From a checkpoint of a small transformer trained on Wikipedia.
Size: 3 heads of 64, 10.5M parameters.
Architecture: LayerNorm before each block, learned positions, no biases in attention or MLP, tied embeddings, attention and MLP in parallel.
Training: a variant of SOAP for these matrices, 3058 steps.
Each number is 128 + 24 x the weight over the matrix's rms, rounded and kept within 0 to 255. Layers, rows and columns count from 0. Numbers have three digits each.

# layer 13 MLP down (transposed), 768x192, rms 0.157, rows 8-41, columns 96-191
115104169186154141115144126120114093095153101107118151073122133121142111124119143129049160119071120136111139150141142086131169080116093170127110152134140163072112154136085122118118120130116126191122106082125126136154081119157119139140134114097096111158125136101130173110139116146090121153
144110105150112141119118123119132093132124147106094089116146111121124137127099141126127138163108117122106122134132078141128154137135108112145121145109072135094130117135156161126115103153147154089141119114117114136101109133164120119125099160205145134156108080123151149112133119179083081126
136106131154132114134145102120158118109089212125144145109074148129150099141154119120097155086137090110180113117108140133160161071169114159120127106151152129075096117150150151129126098175176148092118085115138139180137172151164144131109164115099152160151130088131103156206129101139131129082
164107136129139144115115095140098117145146129148113116134084134096168136108081152156113122119164145127105104113138139128126108122124110086096129140136132188113074120201115106137112105143158120125147130139125154125189114134131121169131091129143098109143132112135147142151058074123160089100
093119147134116088126130149120129147123119147123150133129104145138130139170122127107088116147116121119134129126118137113109138139117113107167092142089120120130090118135118147175111127175109148146123100129139141140129080139110093120089151138153096116068128115122095137131131112160119106104
117131149111106103132135166130124108147132123110156117132118123124124128109113135125114154140109133101163159142085149140127102139153153106116141113095132150113137113128143113130101111133144127118084129159158117097135164140105138132162165122132108109055154128139109090095101129170089120141
109115114104107078113169158135107140094163149116106099115151124156126145115096127130136159162101118148120139122129122103140141132112128119122092111110091133110155147123109124129105156133152098124094142120168137137119171099163127130128104140140099129096079102132126152108118136149143142133
114123124209113124140147128159109105146071135132133121100109144179089122117144112141091134152118109123193160103118116116121100095107123145152159113108107129135128102125121147144162150146112110152187142117135129134143159167158102080118114146122132131187081138158091098149083139129137147113
130104077140118077084123172132114111139091131181115146166117168114139105126102162149145158124130097088158123125197151134157129122130106162110132110118094134119156130157111112140086103149142066095076146156145149091105162164093132115127164111102110141172149141128155152151114135134116155144
164111121104151122120168066156108158117123100143126140143141123114118128090118141065136153140138108132114114127091139131148151088136112125126117157164136139102138125136096169185145139096108138153135133114105102085154159116130124178114139109119078127092125123148095121137109137110119158111
191092136128180127138110094126101098155126107141125175136120123133129119146090134147081137117176155124098149134158130097096133085107135127176101194163169123114099134134091135125142160127116092159073121101127190138153176118118105147085127151095117167244140115167169124155143117098117137135
125085133081139170116130142147164112111098110119149180087125094145114125179098135169129155142114122153143181148090088127125157152091115151099161140147072159101141140155100129133138144097142130129049140142180154137123142119134104129113160081147134151181119157176132107103194095097184104108
158134168126120156076131141131094142134123108093138063104102161130143110128138148099107098107119115144158128121092103151134160152109122196134139106126114143166142131151141081080142146104187129126149122127141152168134190110110113094147112117116132112168173121145125073123110151166083126139
100118103140166109159116153100126154136096129175169144106153174134181114136125137072118154132112143102132134142136149082123133101118129119133121109121105076134120139129126114115143122146136153089136152151128145061111104124105126128121135121073117135150112135146081112138157085138104132100
160141127123118117123116126120112114122185147154131154138183102113185139169168105169093086100107162072180172158126125119182126116150128158129139138117036128151184104161114172164059140146132115103114166127088131147113080151154097107124139148098057111185107176100116157135124118096127075151
114140112125166117116110150170127092103121182127110148145145115169086124169173152114113133101097137094154134127110132107109133099143138124105130098157111150117121117135141145146137097102125147129067134166081121116105118098149150100148058124127120155143131136110129120149112122154196201168
117130142159123130129159096115149148120112128104175123087180138113106134121153123107133113173129156117112137184109159112109113171147152118155141122136149162128129142120161118135129124130172097115097115109159122121154102110126111147153169138111102105101120120128129088114136132132106124122
138152141105123108163135114164104126100127119127179164135133158097145148150150130113104149122154109148145119129081132088115121129107097161069148098138110141139124128125110113143110138128140135102109093119100103178130142135135161129105129117107129112189122128137116118122122131172114122124
095135120116116102110172141113156160184167124144110077118112148140163112136132123127110156133145136104141098106158153115180104149117109140114138154101058139134145125136129110150073146138146164090137122118201136137132157126112141121184143114091120158164141130139132114148095080126138144127
129112165168171106132153093107104097130089123108106099103124125102108136180136154118120090134120146085100121180130116125131123122093161140127118116124162145135122113103142141091164116119129150166106152131127082126126206166104125118138124128146135128019095161128105084106164148132140140089
093128080101111121132128096128117103105125091100143129132124109163065140136163168169100139158100108127178132169080096156163160136068103125165107116119168118148201125167074133084139134140105106115033184146116079113150100149107110128126101126139108150198151159140112168169115111158116100092
134144139123101120133157153098127128130128123154146105116147079123143150177144139164099120149100126118122122094111112155119140183131147128125087104113144166113145168127138106143096143137154111130094144124078115139106125106136140138123134076136146173107137121135113130143102149163107128152
141138147107129121131122154173138142142122111170092146069154111111111079116114146120119125124169104118141106126052155110138105132101131145086133156172149130159141095149113091131145148132142143106087124134105158111142154077137109142151125081094150160179158145092168130134125125130099115154
134124104101149127117138140115126120074118116143093128107167104109099157100102109144135130121133137110106162168129143132073137152152087128196093135121150134144124111167123133134101092150116128161116110171155088161165123093121101112134128159117138128142132098139126156158124136126154130134
151081109066080157124143087139129167164127128161136179148130146140132152145131133149119113126121105104092159117131127122142141122139160134130106121137097140146130124139120114160111071134121142155088142109135103137164125131127130102165133191145128122140118129102102097122166112125167128104
151093096147113093124137134124123135125101142095138124091094157125106112112126141106124130147138150068116116107122125105131152121140109114146139116127136122155134161122171152151130192146150125108118085082145121172121121124131148126099130146137148103140117131108138121133155096108141133138
117130140138137118114124109075123119061135159175096178148163142152112128139106178115109141151122127167094162092119135140136145127166117145168162117129101166133136144130130128147123080122135109090105106125113106144120166155160100138118116128100148128144166073105130119171091176148138174161
130107149147154168123125119118097093143127135116152129138128094168106179119113180155114103148124122101102087126161140156110148116176126096140137175122094174079068151153079119151132122153108152108116143131121171145138120085156115160140114083161090141084118136122141168164100138117092125079
142109129127087107123185127129134114120091156106138170145117128102139110105157161152122164127107112143153127123151147134131163120124156147115123141136140155131116120129138134130104169166130130125115122113138107113137137125108093139150136143114109116174126134163144126145083112127131137127
094168121098122156118114126131160167124129147098125087158143115097132112125136147133124116125150081147118127138110147118087136165132139139135116110150133119149088126121111148150124135119119093104123116137149150153146128093105163089134112112143119116108163090146052157126122122151151114150
119139117146074126112106131112169096113108131116120124161159132099126140158105126101143106124148110148136102104157130147162138151132128136108113120160109144097138104142124090140135125034128124131154151129148141183147126129108143130136116126160118131131130131174160121127108083180132078124
129121113168101150136138133119163147143128117135138161098135174151119153133160147106089127177154115167142108114124142093158120147159122113133130155155144136084128119106111125131090092145111174116096150151109124164137124115091139125114111144120130131163141096138132114127128168145099066142
128116116139142135116128092097124107139178102134147135158092093151156120099089173131137134124082113140115124096120164103120120111112147143165139117131145107121132115117143115146089111142146136155141091164088142097085145115114143114170132159145131127196149131156149113124142110122141159091
081159128127151104121181127112152155085119125129155150102132106116099126129095137117137095105093115147149125138130170052116137120150143126134107127136144134096104096080128133153120159106128149118096120115094149091152131105148127142134123140170146139131122134097157117111147108132122115113
# layer 13 MLP up, 768x192, rms 0.157, rows 9-42, columns 96-191
117140149117124119128154121121121102123129116157139136138112110153092158107116173152138162099151139098118126164122123133177129109116084119110157111137153123154082194121110161074137130120122126146123139163137085139104101102135119149135123129089091159163122143144131144132119132061159161095
140141127121136123170150118127119165101115064114100140108107123135141098130159083156165162130148127159121119100133174127111128117134143100141165143142086089105147134082134129154164146109125169094143093096102130088151143130167134128071089106105122159134112109124164175092141133089153117146
116132116107095178181106110106139124172132126123101120139106140132144112185137143080121104142156139109103093153121102108098164094139118174093135135134113136159143154139107121109115111112171146125139126075142096132133106147089092161154148160139107135135116116143108087166140139152158146120
133142155157185120089111095202125144150134106157100132162143133098109112133121125098122143127104164131129124149139134098145136129129125124142090120090089166128143112111106160169154126159164145131138163145108149111087086137103146128130116107138129172114117141151169183143140153142133172126
121123132117116143158126130129123148110132133148114111158104128118122103098120105087132109137135124148140118108148072131099147160117133135111146143159113135123144151125104114117137139144122131161123137067122153134153130142121094129089102121115103115105112144149128137127139137158111154105
183124143141140123164096122117123116136103137133114109132171118165110147115098134102134082143142128138104126138122123113116143132157132166099161143097141141130081121133130126106137128104154120071139104148122141101108134152113161120104088153144113156142104150113091140155118089133114123134
109114153140120142133164174151104160112120164144104127167123102127109141146097115147109098144129143136099087101128155132143126122141120141151166085151143101130147108173118108135158123104137110149129118140135132132128150130156157113183136074067117137133104081151119163168113129099103118094
110135072104154140106125172196129149158116120095132128139146069157123107101125115157137080166147140171162076148148176125173159122130122139119119131154107138125128133105189125126170112128100101160088124125132115093124141149105114089119148121117141133110107087119117116179129115165143159122
095124133166131149128147115119133102153130134149119107095133138112159109144147190104150165073124143097113183140144143109133145119097107109117162120158126105151102155117170094127133124146107114110120139155099137146120137165128144071121097144135147137136127158089097168174137154099130135170
148116086092187153078118091158143125125156146123078160121157149100117125136116096132122133176109177118116087101154141125133133080113113153106085154135112180086099130150116128135104110121127123141102145090124122123127109153093168128116154140096145172135121120125172111130128121097128138119
127125137167135108158100132126107124101124136135084162139157134127185135116163144115104133124112129144142093128145092125145127115136137134143136137100129120109118119119135076106102118178114133163100112145123211165106097145150127138142133122110104127086130168103124130131139154093183083127
109118136148138121122138132114167105103122171148167152168143103154147113101116174103170087105149148173115088135120126095124111135139165141141143081083134113111112141093105148127095131118128224102126145117098115138101080115113130134075131149138116142086142130134065158089152162144170153107
202111133159144131106168108120138127132119117124112095136131144124108122129151099145121114114146105160114129140122111158111124127105132113141161124109140116171137137098163142111116109129121147132147120132151056153105125125159151123114108091115158124144170121110132141110123154152144117114
128140148127080108117195144131147095106064114098170133141079135120116144156105127116146146181076175113138119121110138166164119120137156091130102112125108127116127233128161079122180133160147090116128130136126144126119091151147080104140135141125130104122117138086178126129146131116147139142
117115133123110113133100093159108171115120125113152101089104117166166108154125128156153141162128138094139160108140149137128130121133143082144064142113075137121139114089148092162151134150113161132118106147145207105123133133097139134140124142129108120147079186115138124135118116132114134114
129145100094109162135163138142140096164172118098135122164099142124094129166140124081124127120124123127130101141129115102135132083112104119100134109122129119143171143150123138100154157131087153143122122128113145135140142109097124106130111167135125114127090161118120163086139099109119101130
122100117115151142108162151145142144132106142136137090118139100135163146135134117141127130118117120083122158125139161164134144150121133129139120145156147163126100123105120140136158130119099106097162144131125139150109099120120113141115147128156106127103150146125143137107162114115140073122
150096127129079133124115110110106161139141114108128119184125108123127119183117129134139114152143125114131136128174114135125083134103177093120116157128134120147126139128105112164155115151097128111103088135126113132137146131135101102108128098112134155139165129128177110116124109127123113085
156130133144178121103131140126141105117111126177137078119138144128127093117126190139143141128122126102134091115131105106182115085085119141111129164179110115119173122106148074122111132150126130113131113127085150099152085180148112152140117177129129107083142086060164133126102119157131138088
120129121133107121147146111134137118149121132179113128127166142087074131104114156088159096154164145133106126157140111131120124138149107145151132166110156113122158124170094105152112139127072126156133143110096160139160128147154130089156137153095117136110100156114143146171076093106121169117
131081126125111148180141139130121163118118108085109149158103159117141116121098128095160150132154138078119138160113118087122164150177147161125176129130147078126111138130125156151136117083119109137142134115117141144163124136118078149146111136132076112136103136095133145127167102124149176104
102126132130147081122166083093124119137124133125157117137111126145134124135146116146147132164092141111084148129140139108130143158144155145130126118084146105136107157154144126130162155090143133120149145118168123146108081131138109169119088098111121072118122137168106163135138133124146105094
103145167138114125143096127181153140119149124128119131147063114145111109166157118113117130076093139116143118102154136108123153112151142166168162097104126159175105163110094124132155101109145141117158162132110094101107083129093112117129138105137127117133136147185119115109105143099122113154
123107134141141180094102104124135152150093178145121127126121131102117123123135127153148145081166145131143114109168129142141111180128148076156148144144146096156163116076165173105131136096093129115136128136119189131149106113127165150143129115131133160107122119124129121118119071154104141143
112118150147122106152146110142140134173081143127152125126102156118133124125119119101122143093151148129138133158136133128144134137137148141080119114125104123166107134177139118124101143121093117150137160120089132139101159097095161129131125112133090134150144137079110096123110102101129151124
134116181111126166104106108098121130132102140094115119129151127122152075120120110115129119145132102153104142126145138113141142123131162131115100133151138121120156158103163134186079171128113115080124148124154110105131152137138134159131081136148128126141127077114164141138139144115158115104
121126161124107125092136086097098140121091131159098144156106110130105147094165162161125138144128143109125121132137128094084123118140128155165131086110126132153110147155113092115148148159102104106180158087124142121117089122114090087109093131070122149150181174123110120178098124134097105125
179136114135154176168086147141107100131110096176139170111135153123080100129174134136113121134130121144122162173130054130121111128099163135137135141125129127133097147135086048110083131120129116104152172108177132127093112122136155131125121089110134093113134134130123170108126100159122101133
116109127141106115155067123146120111148112115155130142141131038156082148121121104108144148122118108140120136142123142129109132148119108125134097126138130125167149133108076141092115117140121126138161155103098090142142127109135136142129085121124130177146166132166135149128135115103123110101
195120148128135110134148147177099146142117133157079141105140186119127123134121163140118140150157166146183123110150085095116140135184137160113134125154141116104143116145123093132083118136110160121143122127105126157149112076099151119167085138158106131150116146119130176144113122122153104100
150135113177133139135111107156109126140126105148118142126191114096179120095128140131147121136122103168161124112100105111167164107096111103127111130142097110180147131148127117126134121116099137125155110146090132150128134164079166110108160126146131094133132110140134141107124148134149109139
119108178139164155121146117124116167138123143146092141116166161155066109142135108147111120131128156142146118092137083111125124147112133106122117148134152144133073120101148135113163164141157169151087124078135152137140097141123100115124103102115129148163099118165124113132135147126165144118
144156123156115174117095166171075172126100140164109125111135150115191154137121121125106151135148166107136113123104185127142072143092145162135112135148092123117147136133128191110170143184115125109123120126114144126129134138130106109111119133111153142114132091125121142122164162089087129149
126128093134136088111101134157160116169133099133121111132118139132145135104139115155134135132125141150122168118147147115084142167128128083151118108124137108120099129159125069110116156131190148113136140122086140129129125149136129109135147098068062095143116115159111116109105123093113156179